{"positions": "learned", "bias": "all", "init_std_qkv": 0.0625, "init_std_o": 0.0134, "init_std_up": 0.0625, "beta1": 0.9, "beta2": 0.95, "warmup_steps": 222, "schedule": "cos", "train_tokens": 83760000}
Each number is 128 + 24 x the weight over its row's rms, rounded and kept within 0 to 255. Layers, rows and columns count from 0. The size above them is the row's rms in percent of the matrix's.

# layer 2 attention output (transposed), 64x64, rms 0.115, rows 7-59, columns 0-63
size [ 86  86  87  91 100 115 115 100 109  94  83 112  92 105 101  82 122 102 105  94 123  99 113  86 116 115  93 107 115  75  85 115 104 106  97 100 107  83 100  77 119 105  81  98  90 109  93 120 101  85  82 103  99]
[[118 130 133 122 135 121 140  99 131  85 165 160 159 142 146 101 120 145 106 130 167 116 135 125 111 126 148 101  92 171 159 141 129 129 121  77  85 126 101 182 125 142 127 130 127  98 128 129 131 171 151 122 128 154 188 125 133 132  97 115  77 113 103 146]
 [166 138 100  99  81  94 106 107 175 133 110 161 147 130 100 122 131 140 137 116 112 166 139 115 137 102 119 128 141 135 124 144 150 149 121 117 159 139 159 166 126 126 119 118 124  83 116 192 133 137 148 112 121  98 140 145 176 105  79  97 130 161 121 117]
 [117 135 122 158 113 168 135 142 175 140 102  98 146 162 160 146 112 109 127 122 159 118  80 143 124 149 117 113 110 125 128 102 129 140 105 119  90  80 112 158 114 133 158 125 152 158 142  70 160  85 135 146 140 135  81 108 131 139 155 133  97 127  99 124]
 [137 137 104 169 131 130 161 129 125 177 145 129 154  91 112 116 143 126 170 165  82 122 153 130  98  97 151 121 138 130 104 101 114 136 136 134 112  89  94 137 115  72 133 153 174 113 129 127 105 157 103 126 137 168  90 136 142  90 129 136 151 159 134 118]
 [134 104 151  71 139 124 122 117 183 135 131 105 118 130 107 109 121 140  86 115 142 153 111 117 132 121 132 113 117 130 142 204 148  96 143 117 144 109 186 139 150 108 158 126 106 114 135 112 137 135 139 130 133  73 150 125 160 136 100  92 146 143  99  98]
 [117 121 123 184 158 164 168 132 103 126 156 133 127 125 175 138 111 122 147 126 139  89 133 135 123 165 140 127 127 131 169  81 109 116 116 144  90 121  39 112  96 114 134 119 149 132 133 112 131 135 117 128 116 185 102 122 110 125 139 149 115 124 125 134]
 [105 130 135 159 159 177 153 152  84 120 152 108 114 143 181 140 125  96 141 130 158  95 121 124 127 157 129 128 124 133 147  90 105 108 116 127 110 139  64 116 109 132 126 138 142 158 122 102 126 133  98 122 118 180 111 124  81 147 160 159  95 104 132 146]
 [105 109 137  73 126 131 150  96 171 149 156  69 139 131  85 146  81 131 136  83 154 153 110 116 112 125 147 132 114 140 134 147 125 118 128 115 147 163 193 150 137 126 151 102 114 133 123 105 112 131 125 136 138  78 127 140 147 119 132 127 134 179 118 135]
 [108 134 146 160 160 171 143 160 116  96 130 119  93 153 187 141 118 112 115 112 162  87 128 114 132 148 103 119 123 144 154 124 113 114 130 130 107  97  73 119 130 160 122 138 134 155 143  81 134 133 133 140 121 154  94 113  67 151 161 158 128 116 124 139]
 [ 94 180 152 135 122 102 149 130  88 164 144  94 127 160 163 160 119 111 127 145 161 132 114 117 106 144 130 169 108  80 129 138 127 140 106 114 155 157 119 128 118 148 126 177  77 112 107 111 130  96 137 133 138  80 126 139  84 115 140 144 115 134 122 160]
 [132 170 111 125  84 117  92 161 183 126 133 121 113 146 121 136 145 121 149 135 148 158 126 143 154  78 118 109 112 116 110 176 131 130 106 123 122  82 174 164 135 131 125 123 116 125 103 127 129  67 141 155 140 100 135 130 177 114 121 105 145  90 133 139]
 [147 117 115  75 107 116 105 100 181 123 104 128 137 125  72 119 121 141 118  97 120 156 120 116 135 117 119 112 128 121 120 172 144 132 136 130 150 114 206 146 148 128 131 121 117 122 130 143 142 126 157 134 134  80 139 124 197 137 111  93 151 156 114 119]
 [128 110 125 118 127 149 127 126 167 152  90  87 137 120 143 143 169  92 105 135 102 138 119 113 125 130 108 131 117 108 110 125 103 131 118 142 111  68 122 166 121 117 130 132 161 162 152  87 156 109 161 138 149 164  81 114 149 146 198 139 142 131 123 100]
 [140 133 108 153 113  86  77 140 128 139  99 146 131 109 115 123 167 150 124 187  83 133 168 132 140  93 114 142 152 103  69 152 125 152 150 139 150 108 141 117 145 134  95 148 116 129 129 129 121 104 137 128 130 105 120 131 150  99 128 124 177  88 164 103]
 [139 135 109  88 108  92 102  92 144 145 119 138 166 116  73 120 124 150 131 125 110 162 136 143 131 108 142 130 133 127  91 146 142 153 124 128 143 140 217 144 147 129 125 122 112 123 125 144 137 122 124 123 147  71 139 144 198 115 112 104 128 152 124 117]
 [ 97 135 163 104 148 142 160  87  83 124 136 112 145 128 113 127 126  99 110 103 128 144 117  97 103 154 137 118 100 153 106  95 104 110 140 126 128 178 172 124 114 167 126 147 133 152 134 121 133 175  86  98 159 111 119 128 100 127 172 160  98 144 143 153]
 [110 141 125 173 151 155 145 141  85 121 148 120 107 151 185 137 123 105 148 125 158  95 123 131 115 150 131 143 132 120 156  84 120 124 109 129 120 142  55 118 106 149 133 140 142 140 119 112 119 126 107 134  99 177 105 131  59 134 138 162 106 126 130 147]
 [115 142 152 165 149 154 123 160 136 143  89  95  92 157 185 144 133 116 121 141 127  90 119 113 133 117  99 149 145 130 106 127 128 127 133 120 137  92  80 111 137 128 136 148 141 166 166  80 122 106 153 129 140 129  72 103  89 141 167 160 119 125 121 126]
 [104 136 114 158 154 159 157 126  87 132 144  97 138 121 162 146 118 108 162 128 139  90 134 119 119 132 134 140 134 137 134  74 101 136 120 141 101 132  85 119 118 137 119 146 162 166 137  93 109 116 100 124 136 186  90 129  93 132 177 167  95 128 132 156]
 [140 136 129  75  96 128 135 108 176 122 138 125 156 129  78 136 107 132 116 103 117 157 153 127 136 117 140 104 114 157 120 140 105 139 112 123 109 139 207 151 125 119 118  94 128 130 134 125 138 131 126 123 162  82 134 144 208 103 143 121 123 148 130 106]
 [132 137 141  74 109 103  88 122 155 148 107 106 125 134  76 125 155 132 105 126 123 170 127 116 127  95 120 131 122 127  84 169 123 139 133 118 161 115 211 161 168 131 124 141 118 138 123 110 136 114 141 134 154  79 131 131 163 130 139 108 145 136 136 106]
 [150 145 111 119 101  76  99  95 146 150 108 175 147 133  90 121 129 147 136 118  89 132 136 132 122 116 129 169 145 111 117 131 153 147 121 124 178 159 135 133 122 127 126 121 123  77 115 191 124 144 152 100 130  93 129 152 168  94  87 115 136 156 131 120]
 [108 112 163 155 158 161 158 157 121 123 143 131  98 149 157 152 120 109 115 116 146  85 107 137 126 173 116 128 107 138 172 114 111  95 116 127 107 111  43 117 119 128 139 109 135 134 129 102 141 139 155 139 105 159 116 115  70 148 144 144 148 145 125 143]
 [117 143 105 139 111 150 169 125 122 115 155 119 138 138 119 142 122  87 166 106 151 138 134 111 109 137 147 105 113 117 136  62 139 161 124 121 117 125 132 167  83 108 144 132 158 122 105 151 117  69 100 150  99 173 115 142 120 123 135 155  67 144 134 154]
 [136 141 119  95 106  89  75 114 136 133 108 118 129 120  88 115 142 146 122 138 111 171 145 116 121  94 137 135 140 121  83 169 148 137 145 118 175 130 218 147 160 145 124 148 110 133 122 142 116 119 125 133 152  77 148 139 154 119 111 104 139 118 132 123]
 [160 153 114  81 104  82  90 100 145 118 118 156 135 108  90 112 144 141 115 125 100 155 151 108 134 109 134 136 135 115 123 158 149 141 131 115 165 143 191 140 133 125 125 133 101  91 115 186 129 143 130 134 130  96 167 142 159 108  90  96 149 125 134 111]
 [120 132 143  62 133 118  77  92 118  98 135 107  96 137 114 143 110 118 108  94 157 149 130 117 149 132 129 132 113 129 133 172 124 113 121 139 164 171 195 136 143 182 135 130  83 145 113 128 129 127 122 133 122  82 154 137 117 149 132 120 127 102 126 156]
 [128 154 136 114 118 145  67 154 184 109  91 125  85 137 125 128 137 134 111 112 106 119 165 113 161 104  94 134 138 101 104 189 118 119 130 129 159 110 155 119 157 148 116 124 122 155 154 126 123 104 167 142 136  83 102 107 135 143 155 120 162 108 138 129]
 [135 142 140  81 105 112  95 132 137 118 102 128 129 126  68 112 139 140 109 128 117 149 158 106 137  95 114 111 130 134  89 167 123 142 151 116 155 105 220 142 158 125 113 137 122 151 133 121 115 135 138 140 168  85 139 121 179 130 144 113 140 116 139 113]
 [111 147 146 106  88 120 119 138 161 120 143 123 149 146  92 104 150 104 132 139 166 174 101 145 148 118 118 113  92 127 102 154 118 136 132 110 117  94 161 233 129 137 143 129 130 141 107  99 109 139 149 170 144 116 143 109 132 108 124 123 136 111 129 125]
 [115 136 130  95 116 112  75 120 166 111 106 123 135 136  98 127 119 145  99 131 133 137 135 129 158 119 112 141 120 128  97 172 124 113 138 118 133  94 191 150 169 160 122 128  99 149 141  89 138 110 158 151 152  70 150 122 148 132 156 118 155  71 128 125]
 [121  93 141 159 140 150 149 174 121 126 152 106  96 136 184 153 132 106 131 145 158 112 113 140 129 159 137 110 106 120 171 119 125  97 108 141  89 124  44 114 113 121 137 115 134 125 122 117 134 109 129 140  94 171 133 120  72 144 116 135 137 105 125 139]
 [149 141 115  96  99  94  95 103 150 119 108 132 141 107  94 114 134 145 112 126  81 162 159 111 134 106 134 137 135 131  96 159 147 133 147 111 170 124 200 123 143 125 119 128 100 106 137 161 120 139 125 126 164  74 147 147 184 106 120 112 139 119 133 110]
 [127  90 142  86 124 106 129 121 126 113 148 136 141 116  76 115 111 161 119 117 150 150 139 131 128 129 140 102 109 143 118 175 133 120 141 131 135 158 201 115 161 127 124 101  89 124 120 136 109 153 131 133 122  71 185 128 144 119  76 102 160 130 134 135]
 [131 171  99 124 110 138 142  89 168 118 132 128 160 119  98 110  85 152 142 102 115 120 149 132 127  96 138 119 130 140 128 141 126 128 141 107 122  90 181 156 137 139 117 138 129 116 148 111 140 139 124 147 184  72 105 128 206 114 139 114 118 144  94 125]
 [128 113 126  79 105 126 130 103 141  93 154 131 109 132  99 135 117 108 129  91 163 170  90 118 135 134 146 104  93 159 158 141 124  94 117 134 125 172 187 148 120 150 142 114 107 125 100 172 127 135 121 123 123 117 191 132 148 150  99 108 112 137 118 160]
 [116 111 115 147 161 127 198  95  90 126 171 141 171 101 140 119  96 144 144 124 133 107 113 141  93 148 157 133 126 146 161  82 133 135 133 134  89 159  89 109 113 119 127 131 132  95 133 132 121 156 107 112 109 168 141 139 106 126 106 146 105 178 121 138]
 [174 131  93 172 107 102 104 125 159 106  92 172 128 103 136 130 120 162 142 144  87  98 171 158 144 101 128 140 167 121 125 144 151 155 146 127 127  99  78 101 128 111 119 121 133 108 138 175 140 114 153 128 112 138 115 136 166 112  95  98 137 119 111 137]
 [106 147  96 166 136 149 139 119 113 131 132 106 139 138 165 155 113 104 173 124 123  99 139 124 117 116 116 159 154 132 133  73 104 134 112 136 126 146  82 130 104 139 112 130 161 151 150 105 103 128 117 112 128 179  74 137 108 120 176 175  99 136 133 163]
 [126  92 160 145 127 148 145 164 160 163 150 129 130 159  98 125 118 116 139 108 163 126 108 126 110  89 140 114 152 151 139 132 140 142 128  99 139 112 158 168 120  75 186 118 161 138 108 105 110 114 148 151  94 133 125 126 134 109 115 101  96 140  98  73]
 [143 127 121  83 119 128  95 101 170  98 107 115 134 114 107 125 112 156 103 112 101 154 161 119 138 113 112 107 136 130 100 185 123 132 146 138 140 104 208 129 162 141 107 123 112 140 140 113 139 126 129 133 150  91 119 129 202 128 139 104 146 122 129 107]
 [108 128 151 177 165 178 139 167  95 104 133 130 103 147 161 134 114 125 133 133 140  81 141 134 134 155 110 115 136 138 135 109 105 109 129 130 111 104  62  94 124 130 108 128 148 160 142  84 119 141 125 130 132 164  88 114  92 151 164 154 131  97 135 143]
 [167  88 113 112  79 119 113 145 190 105  90 119 134 129 110 138 125 116 130 137 102 146 106 134 142 130 125  95 151 126  79 120 143 136 142 122 104 100 167  93 155 137 115 110 136 146 138 146 152  67 131 105 127 132 132 135 190 166 143 111 122 114 141 129]
 [152 158 137 112 102 102  61 132 144 131  88 129 111 135 135 134 159 117  99 129  78 157 153 106 145 118 101 176 150 116  98 151 133 130 127 119 209 134 149 122 124 146 111 135 111 128 147 162 123 146 147 129 149  81 112 133 140 111 135 128 143 106 147 112]
 [123 115 115 145 135 112 149 113  77 123 159 172 155 119 132 142 108 127 147 127 111 111 115 149 121 171 136 155 136 131 153  68 121 128 110 146 122 183  70 111 103 136 114 101 125  98 119 164 115 153 130 112  91 153 145 140  90 120 101 146 135 164 143 156]
 [141 144 113 102  94 112 106 124 164 117 102 124 150 133  88 123 118 134 124 126 116 162 133 114 148  97 114 105 125 123  93 164 139 150 145 115 126 104 221 147 162 131 104 131 118 137 130 124 147 106 137 139 161  81 134 133 197 123 139 106 131 114 130 107]
 [127  87 163 167 138 157 125 176 139 136  93 109 121 137 137 150 108 132 128 153 114  93 124 143 153 143 127 118 148 139  90 114 123 117 146 121 100 105 127  59 153 104 128 113 147 182 161  98 144  75 130 120 134 138 108 121 126 150 164 137 129  85 139 124]
 [142 129 119  78 103  85 107  98 155 138 113 136 160 121  80 124 134 139 118 123 104 168 121 121 132 113 127 129 121 118  94 157 140 144 127 126 146 141 206 146 152 123 121 123 105 108 124 159 137 125 142 120 149  74 145 139 188 114 109  99 152 156 134 112]
 [146 149 117 104 103  80  94 103 145 140 104 147 158 118  86 105 141 157 122 134  96 158 142 130 123  94 126 138 142 122  72 152 149 161 135 123 162 151 198 125 149 131 109 136 111 109 128 157 122 124 129 112 135  75 129 137 166 101 107 121 137 149 150 115]
 [116 120 136 177 118 140 167 145 123 121 153 124 121 121 201 133 132 104 129 147 118 129 111 116 111 150 137 142 115 142 153 108 142 101 129 113 136 111  37 125  96 119 141 148 136  82 130 149 123 151 108 121 121 162 131 122  71 138  96 138 121 135 125 163]
 [ 79  94 154 104 125 106 164 106 140 135 167 104 123 128 143 142 138 107 117 123 146 157  78 108 124 143 167 126  63 143 125 147 113  90 125 139 123 147 150 143 130 153 148 157 112 115 129 129 125 134 117 112 102 114 167 128  72 150 117 130 129 150 111 185]
 [136  83 129  52 114 100 130 109 162 135 150 113 163 102  74 126 134 144 110 124 126 171 117 121 119 120 146 114 117 126 108 164 140 132 135 136 136 139 213 144 152 123 128 120 119 113 124 135 120 133 130 134 116  90 169 139 158 133 100 101 146 156 129 129]
 [117 139 145 138 158 154 116 121 100  88 127 125  77 138 154 155 101 113 115  94 127  71 166 120 134 158 116 152 141 129 143 124 105 111 123 148 145 158  89  87 112 161 122 119 129 156 149 127 112 132 122 116 113 142  91 134  73 142 172 163 115 119 142 167]]
# layer 2 attention value, 64x64, rms 0.125, rows 8-59, columns 0-63
size [ 84  89  85  99 122 126  97 110  88  76 111  90 100  96  83 126 101 108  86 132  98 114  89 122 139  87 103 124  75  81 124  99 104  98  95 103  87  98  87 118 109  81  87  84 104  96 134 100  82  82  98  89]
[[149 107  90  68 137 114 137 130 105 119 112 147 129 121  73 137 160 129 117 103 127 158 142  79 108 120 117 156  93  89 117 170 146 135 128 145  81 118 189 159 136 131 148 114  92 122 144 119 127 101 108 101 131 107 136 129 153 144 122 137 119 139 127  91]
 [126 123 105 115 146 121 107 156 118 152 192 116 100  98 158 141  94 110 119 160 137 127 180 129 121 104 167 127 143 161 157 135 129 134 146 115 118 100 129 120 127 133 126  84 160 128 131 115  91 129 166  90 157 168 108 140 108  84 133 156 117 147 142  89]
 [158 139 167 135 137 143  92 213 139  91 117 132 138 137 129 116 100 131 103 119 123 135 106 108 135 137  97 109 130 124 159 139 100 131 136 116 169 111 126 154 115 134 161 144  75 127 140 125 128 105 149  92 107 121 162 175 126 165 111 108 133 128 122 172]
 [144 132  95  75  70 110 117  88 134 146 100 135 161 135 109 130 137 128 110  88  87 145 157 124 150 125 140 113 154 109 141 141 135 142 135  99 110 176 154 152 114 158 136  99 113 128 122 114 125 130 120 166 174 114 126 134 134 112 130 121 122 150 196 107]
 [130 132 143 179 124 127 124 195 102 102 117 107  95 142 170 135 122 133 135 165 151 101 104 136 135 146 135 137 130 143 161 109 123 138 111 132 103 134  51 116  99 141 131 129 181 115 133 132 127  92 138  84 106 174 128 123 120 125 140 140 114 121 132 161]
 [110 132 153 178 119 136 135 161 123 130 131 127  99 112 176 126 101 118 138 152 152 106 124 163 122 153 138 137 121 175 143  83 115 121 151 139 118 120  40 112 120 132 119 123 179 131 136 126 146 111 147 129 100 182 120 115 127 116 132 115 140 111 112 168]
 [117 147 105  71 122 121 118 130 151 101 119 132 164 127 139 118 150 125 142 119  86 151 159 117 133 115 133 107 172 162 159 142  97 153 133 105 123 127 161 147 156 170 139  92 106 108 153 112 164 147 195 151 170 135 112 131 113 124 119 128 100 103 152 127]
 [ 78  94 137 162 119 135 150 148 119 145 150 124 101 129 162 135 116  94 156 141 105 135 129 161 157 151 164 159 145 115 141 100 122 119 150 135  91 123  58 119 103 105 120 125 186 137 118 139 116 126 119  95 137 187  96 128 121 101 134 113 126 124 134 114]
 [ 97  79 100 137 146 124  73 107 159 130 128 164 143  96 152 101 158  96 147 122 151 124 121 154 148 133 141 104 140 163 137 114 104 127 153 133 174 125 121  98 167 134 116  78 163 133 146 147 155 149 143 132  99 154 130 140 119 119 121 145 111  78 153 121]
 [145 108 120  80 142 136 132 114 121 156  99 133 108  84 131 116 127 115 149  91 136 136 162  93 100 184 128 155 110 136 107 137 152 151 137 113 161 135 161  96 122  97 120  82  97 142 130  98 122 149 144  85 131 151 144 135 109 128 120 163  98 166 117  89]
 [126 130 113  72 116 107 134  81 138 137 119 126 158 130  97 149 140 146 103 118 104 159 152 109 125 107 111 124 143 110 128 148 141 150 121 109  96 137 212 166 125 126 137  92  82 121 132 112 127 145 111 140 162  83 107 126 138 112 137 141 123 157 155  87]
 [142 162 139 134 101 131 125 141  98 134 166 121  98  94 121 132  88 115 141 169 118 121 158  97 150  96 145  96 134 163 155 139 123 183 138 110 100 109 127 175 115 139 146 113  88 167 155 128  99 138 137  95 121 110  91 157 126 131 133 130 113 168 101 105]
 [129 144 132 151 140 131 130 106 122 152 123 138 115 119 127 119 130 110 142  98 100 149 100 109 150 133 108 114  98 100  95 126 131 111 107  92 166 123 157 108 131  63 106 157  93 151 112 140  95 177  88 121 102 112 161 131 133 186 106 147 126 147  84 145]
 [143 123 111  75 129 124 105  92 169 129 126 123 158 121 103 130 123 156 110 124 112 149 142  85 114  93 103 117 113 119 119 153 134 157 125 127 158 126 225 149 167 121 144 119 101 126 122 128 118 130 143 176 126  95 152 141 118 124 139 160 121 146 151 105]
 [130 128 151 113 110 131  99 135 165 116 138 107 126 123 132 121  92 131 129 158 147 118 108 166 137 101 157 135 128 169 151 101 104 126 173 179 144 115 113 152 142 170 129 142 125 126 135 148 153 129 189 185 121 147 117 103 117 129 122  77 176 106 120 115]
 [105 102 162 174 130 146 134 168 121 148 136 138 114 131 180 130 137 121 145 132 151 109 119 162 132 155 135 129 111 165 145 101 112 102 128 150 102 115  58  92 124 131 122 142 178 130 145 147 146 103 141  84 102 182 123 129 119 113 127 122 120  94 113 150]
 [ 91  80 107 162 148 139 160 152 136 138 195 138 104 108 157 125 105  84 134 114 140 122 146 147 148 158 143 102 159 132 144 126 101 119 137  81 115 127  98 155 117 113 115 142 165 145 105 133 113 174  93 113 128 171  93 143 127 126 108 139 134 141 130 111]
 [109 134 184 181 121 151 131 183 128 118 145 125 103 102 187 133  93 126 136 146 153 120 128 154 130 149 118 123 126 167 160 104  87 143 119 150 142 102  63 129 135 122 120 119 147 126 125 128 141 122 156 118 103 174 134 132 122 136 146 124 131  89  97 134]
 [152 134  85  52 127 101  90 131 121 111 122 106 117  92 113 139 111 152 158 157 115 151 119 102 124 103 142 131 116 123 127 140 140 178 154 142 132 118 175 171 152 129 155  96  88 131 108 112 151 120 188 150 147 116 114 135 135 123 126 136 127 155 135 123]
 [126 119 119  81 111 129 130  69 169 142 131 128 160  96  98 122 112 108 139 116  97 152 173 114 142 113 125 108 132 119 118 135 118 143 155 114 147 134 207 143 151 125 136 109  68 147 118 131 113 165 146 159 149  81 121 138 127 137 116 138 130 150 137 108]
 [115 140  85 113 130 110 108 106 121 115 128 153 128 158  94 119 175 141  90 128 128 148 110  90  97 109 109 102 102 100 121 153 147 133 100 140 102 129 197 147 171 144 141 117  82 119 144 161 141 122 101 110 105  97 145 126 143 166  97 146 130 144 119 110]
 [ 93 120 110 173 125 140 147 161  92 120 111 113  97 153 136 153 139 120 144 167 123 109 115 147 150 147 181 122 157 144 156 110 129 120 147 116  91 144  61 118 112 155 126 115 182 136 155 144 142 120 120  81 148 164 105 123 113 107 115 132 119  98 140 120]
 [148 135 155 102 162 123 112 148 136 124 139 135 125  87 148 128 119 144 144 124 176  92 138 166  85 141 114 147 104 168 134 135 123  84 115 171 156 104 127  96 134 164 155 158 108 115 146 107 135 139 144  87 178 137 112 165 127 112 139 106 114 110  91 108]
 [120 122 136  87 123 124 121  79 178 155 130 136 166 128  98 110 144 124 118  81 124 147 166 126 124 114 103 127 111 116  95 140 129 116 122 111 167 140 196 124 154 114 125 127  63 142 115 134 116 161 131 169 143  81 145 142 129 151 127 137 142 151 125 110]
 [141 118 133  72 109 106 107  72 150 120 106 138 157 150  86 106 167 158 108 105 108 125 119 139 108 103 104 134 109 103  95 157 153 100 128 150 131 138 184 141 132 128 136 119  76 129 116 141 132 108 126 144 138  63 139 120 130 142 119 120 128 160 131 102]
 [ 91 115 174 103  76 123 155  59 149 157 102 132 130 118 138 122 164 103 163 101 106 133 143 142 131 137 148 129  98 147 107 126 129 126 133 125 114 136 138 104 156 114 114 112 107 130 116 141 178 107 146 180 160 119 109 104 111 109 145 116 125 158 137  86]
 [ 88 100 108 130 120 131 165  92 116 138 117 128 128 123 132 151 137 113 162  99 114 146 136 130 134 175 138 138 138 114 116 133 132 149 144  99  91 123 159 154 114  84 102 117  68 155 106 134 125 184 101 110 149 141 104 126 142 121 101 148 135 186 116  82]
 [124 121 104  90 115 127 138  74 171 141 147 122 148 100  96 119 121 131 139 106 125 154 131 120 131 121 107 140 117 102 104 129 126 150 162 111 142 133 196 149 146 104 133 124  58 135  94 120 108 154 124 174 160  79 133 131 139 131 130 116 134 174 124 122]
 [142 101 100  92 123 113 145 119 127 159 144 131 102 126 113 149 106 131 156 115 130 150 154  87 115 133 137 139 139 156 141 112 133 168 169 121 130 107 150  64 119 138 130  74  73 144 159 124 136 134 161 107 184 142 147 133  85 130 130 110 122 125 103 102]
 [123 125 126 122 116 124 142  83 118 138 147 122 103 120 126 130 157 135 149 126  83 151 126 149 137 116 134 140 139 131 103 135 145 154 137  97 131 141 164 100 127  87 112  47 104 155  84 128 115 162 133 173 163 123 112 116  87 139 125 155 112 174 136  90]
 [124 144 161 176 129 131 143 167  90 131 100 146 100 140 157 157 141 112 157 133 138  92 125 137 128 159 164 135 123 157 124 104 140  95 112 123 123 131  55 112  89 130 123 146 186 128 162 107 130 107 133  78 102 155 134 128 106 117 127 129 107 118 127 145]
 [135 143  99  90 150 118  98  83 172 139 132 133 146 140  94 112 163 127 114 104 114 136 113 119 121  92  92 124 134 107  93 158 154 127 130 119 160 140 184 173 154 122 145 126  78 137  97 128 115 143 121 152 122  81 137 113 128 157 128 118 140 177 112 139]
 [114 143 103 101 135 105 134  94 152 125  97 121 182 157 102 105 142 164 148 115 103 144 119 128 136 110 141 161 136  87 101 132 136 131 125  95 155 159 177 116 133 124 130 136 113 109 117 106 159 127 136 203 160  73 142 110 123 137 139 136 137 110 156 122]
 [126  76  99  87 126 114  95 153 164 110 131 113 143 129 125 128 140 125 101 115 104 172 116  99 126 121 112 156 163 122 154 133 150 187 146 120 148 120 168 146 124 127 156  67 102 126  94 130 128 121 155 116 136 158 120 156 111 101 146 148 124 152 169 136]
 [136 142 162  65 133 116 157 103 117 124  88 115 144 114  87 126 130 147 130 121 135 108 145 141  93 150 154 136 112 130  87 127 143 141 124 156 130 134 145 124 121 159 128  86 126 115 156 106 186  98 164 172 178 119 121  91 131  92 154 108 134 128 118 115]
 [138 130 138 139 123 131  94 191 128 100 138 120 148 162 141 116 146 154 111 156 140 134 101 145 131 115 126 130 155 118 164 136 122 124 106 162 146 132 109 128 111 160 160 128 190 102 133 133 152  83 119 129  91 132 142 135 123 114 146  92 135  49 138 160]
 [132 105 101 163 152 132 140 148  89 127 145 141 118 164 117 130 158 125 108 129 103 135 115 100 134 133  99 137 117  88 122 131 169 100  70  95 137 114 152 147 118  95 127 145 127 128  84 121 114 118  64  92 131 135 152 158 161 154 139 160 122 176 129 123]
 [ 96 135 143 149 150 157 145 207 113 111 159 135  99 110 172 111 109 118 141 117 138 117 128 121 108 165 122 115 113 163 158 124 102 162 120 145 114  96  92 142 146 136 120 116 133 137 143 142 154 129 156 100  89 184 117 123 121 148 132 134 114 102  78 145]
 [136 119  84  89 142 120 139 148 111 130 144 115 129 124 143 109  98 136 111 104 117 119 178 150 110 153 119 120 112 119 141 152 108 151  92 114 120 140 133 109 158 165 143 133 131 115 156 102 116 122 128 120 224 140 104 179 118 154 103 158 123 133 160 154]
 [127 132 118  69 115 120 115  78 151 142 116 110 154 127 116 132 135 124 121 120  83 176 154 119 139  96 112 138 130  95 117 133 144 141 132  98 127 124 188 175 116 101 139 123  84 134  86 125 112 157 128 157 139  93 132 122 125 137 155 145 138 182 137  95]
 [ 92 117 121 201 137 150 171 163 133 129 127 114  92 114 169 129 102 115 133 133 144 126 113 153 155 147 151 148 120 125 162  90 125 124 163 113 106 123  54 114 122  95 102 148 162 127 119 136 108 142 105 117 114 166 117 102 122 111 136 131 133 138 122 159]
 [145 193 123 132 193 142 138 113  76 145 132 116 110 127 120 137 118 135 122 109 160 112 167 137 138  86 107 126 110 139 122 131 149 131  96 132 144 121 165 155  95 115 122 138 138 119 111  94 105 146  92 173 125 127 124  81 148 138 127 146 116 168  93 109]
 [114 124  72 137 131 132 169  85 132 158 130 146  96 135 109 132 157 113 146 122 123 130 129 110 153 110 117  86 103 122  91 139 133 138 158 114  86 123 142 178 176 137 108 126  98 153 107 152 124 163 109 109 101 122 132 124 127 167 101 106 128 174  86 124]
 [112 157 123 165 158 122 156 166  97  86 124 120 120 160 126 129 152 151 129 184 137 125  82 110 123  87 136 110 109 140 128 147 130 111 118 153 112 133 107 111 152 153 120 130 164 118 159 162 176 104 107 125  88 143 154 125 132 109 130 118 115  68 107 142]
 [151 130  90  71 148 119 110  75 166 132 148 122 139  99 115 123 117 114 126 127 119 181 146 123 129 105  99 143 133 108 100 136 151 150 129 123 162 127 205 146 127 106 137 108  78 136 111 105 102 152 128 156 143  97 137 123 135 118 139 152 126 158 127 103]
 [123 182 102 155 167 148 140 133 112 128 156  99 109 116 150 121 102 108 121 143 157 104 143 179 138 106 116 116 140 123 143 121 124 126  88  96 164 150 112 135 118 119 106 162 151 124  88 106 102 164 120 189 140 140 123 104 138 141 107 173 129 174 127 125]
 [135 144  99  74 129 110 107  79 157 119 130 123 162 124  77 123 129 131 114 134 105 157 146 106 127  88 122 110 121 109 118 160 139 146 135 131 155 132 216 154 136 130 134 103  83 124 134 129 127 146 136 163 120  69 142 132 132 134 123 143 125 143 134 103]
 [130 113 100  90 149 135 103  97 170 144 138 135 168 122 101 126 121 140 125 115 119 155 132 105 125 104  87 129 121 103  97 156 125 125 117 134 159 127 215 148 158 115 121 145  93 132 130 145 108 155 103 159 105  81 150 126 152 163 112 119 159 135 129 113]
 [144 121 113 123 173 123 109 193 122 131 115 150 126 168  93 125 165 100  90 110 153  86 118 161 122 122 139 106 140 125 143 128 130  83 156 141 127 122  68 126 114 150 120 115 151 122 150 118 117 115 126  78  79 164 146 138 121 120 126 101 138 112 104 140]
 [124 112 164 109 140 117  94 156 126 149  90 144 150 128  91 118 117 140 112 114 140 114 123 180 110 133 169  82 144 154 124 124 116 142 138 148 151 155 137 128 123 159  97  70 127 142 170 118 170 109 148 159 150 140 115 116 104 120 127  97 151 109 137  73]
 [136 189 133  87  97 109 108 112 114 145  89 145 167 147  90 114 130 147 130 120  99 140 144 120 139  97 110 116 115 139 120 159 124 120 122 132 144 155 213 143 140 143 155 120  89 117 133 105 138 119 133 178 140  80 131 133 117 140 143  99 124 127 149 112]
 [ 51 116 161 163 104 137 148 123 128 120 129 121 112 141 178 148 157 113 166 128 100 116 103 148 128 148 138 123 119 133 130  95 124 107 137 137  96 117  74 146 155 126 102 151 144 124 106 163 159 147 122 137 139 171  96 115 140 134 124  91 126 166  97 115]]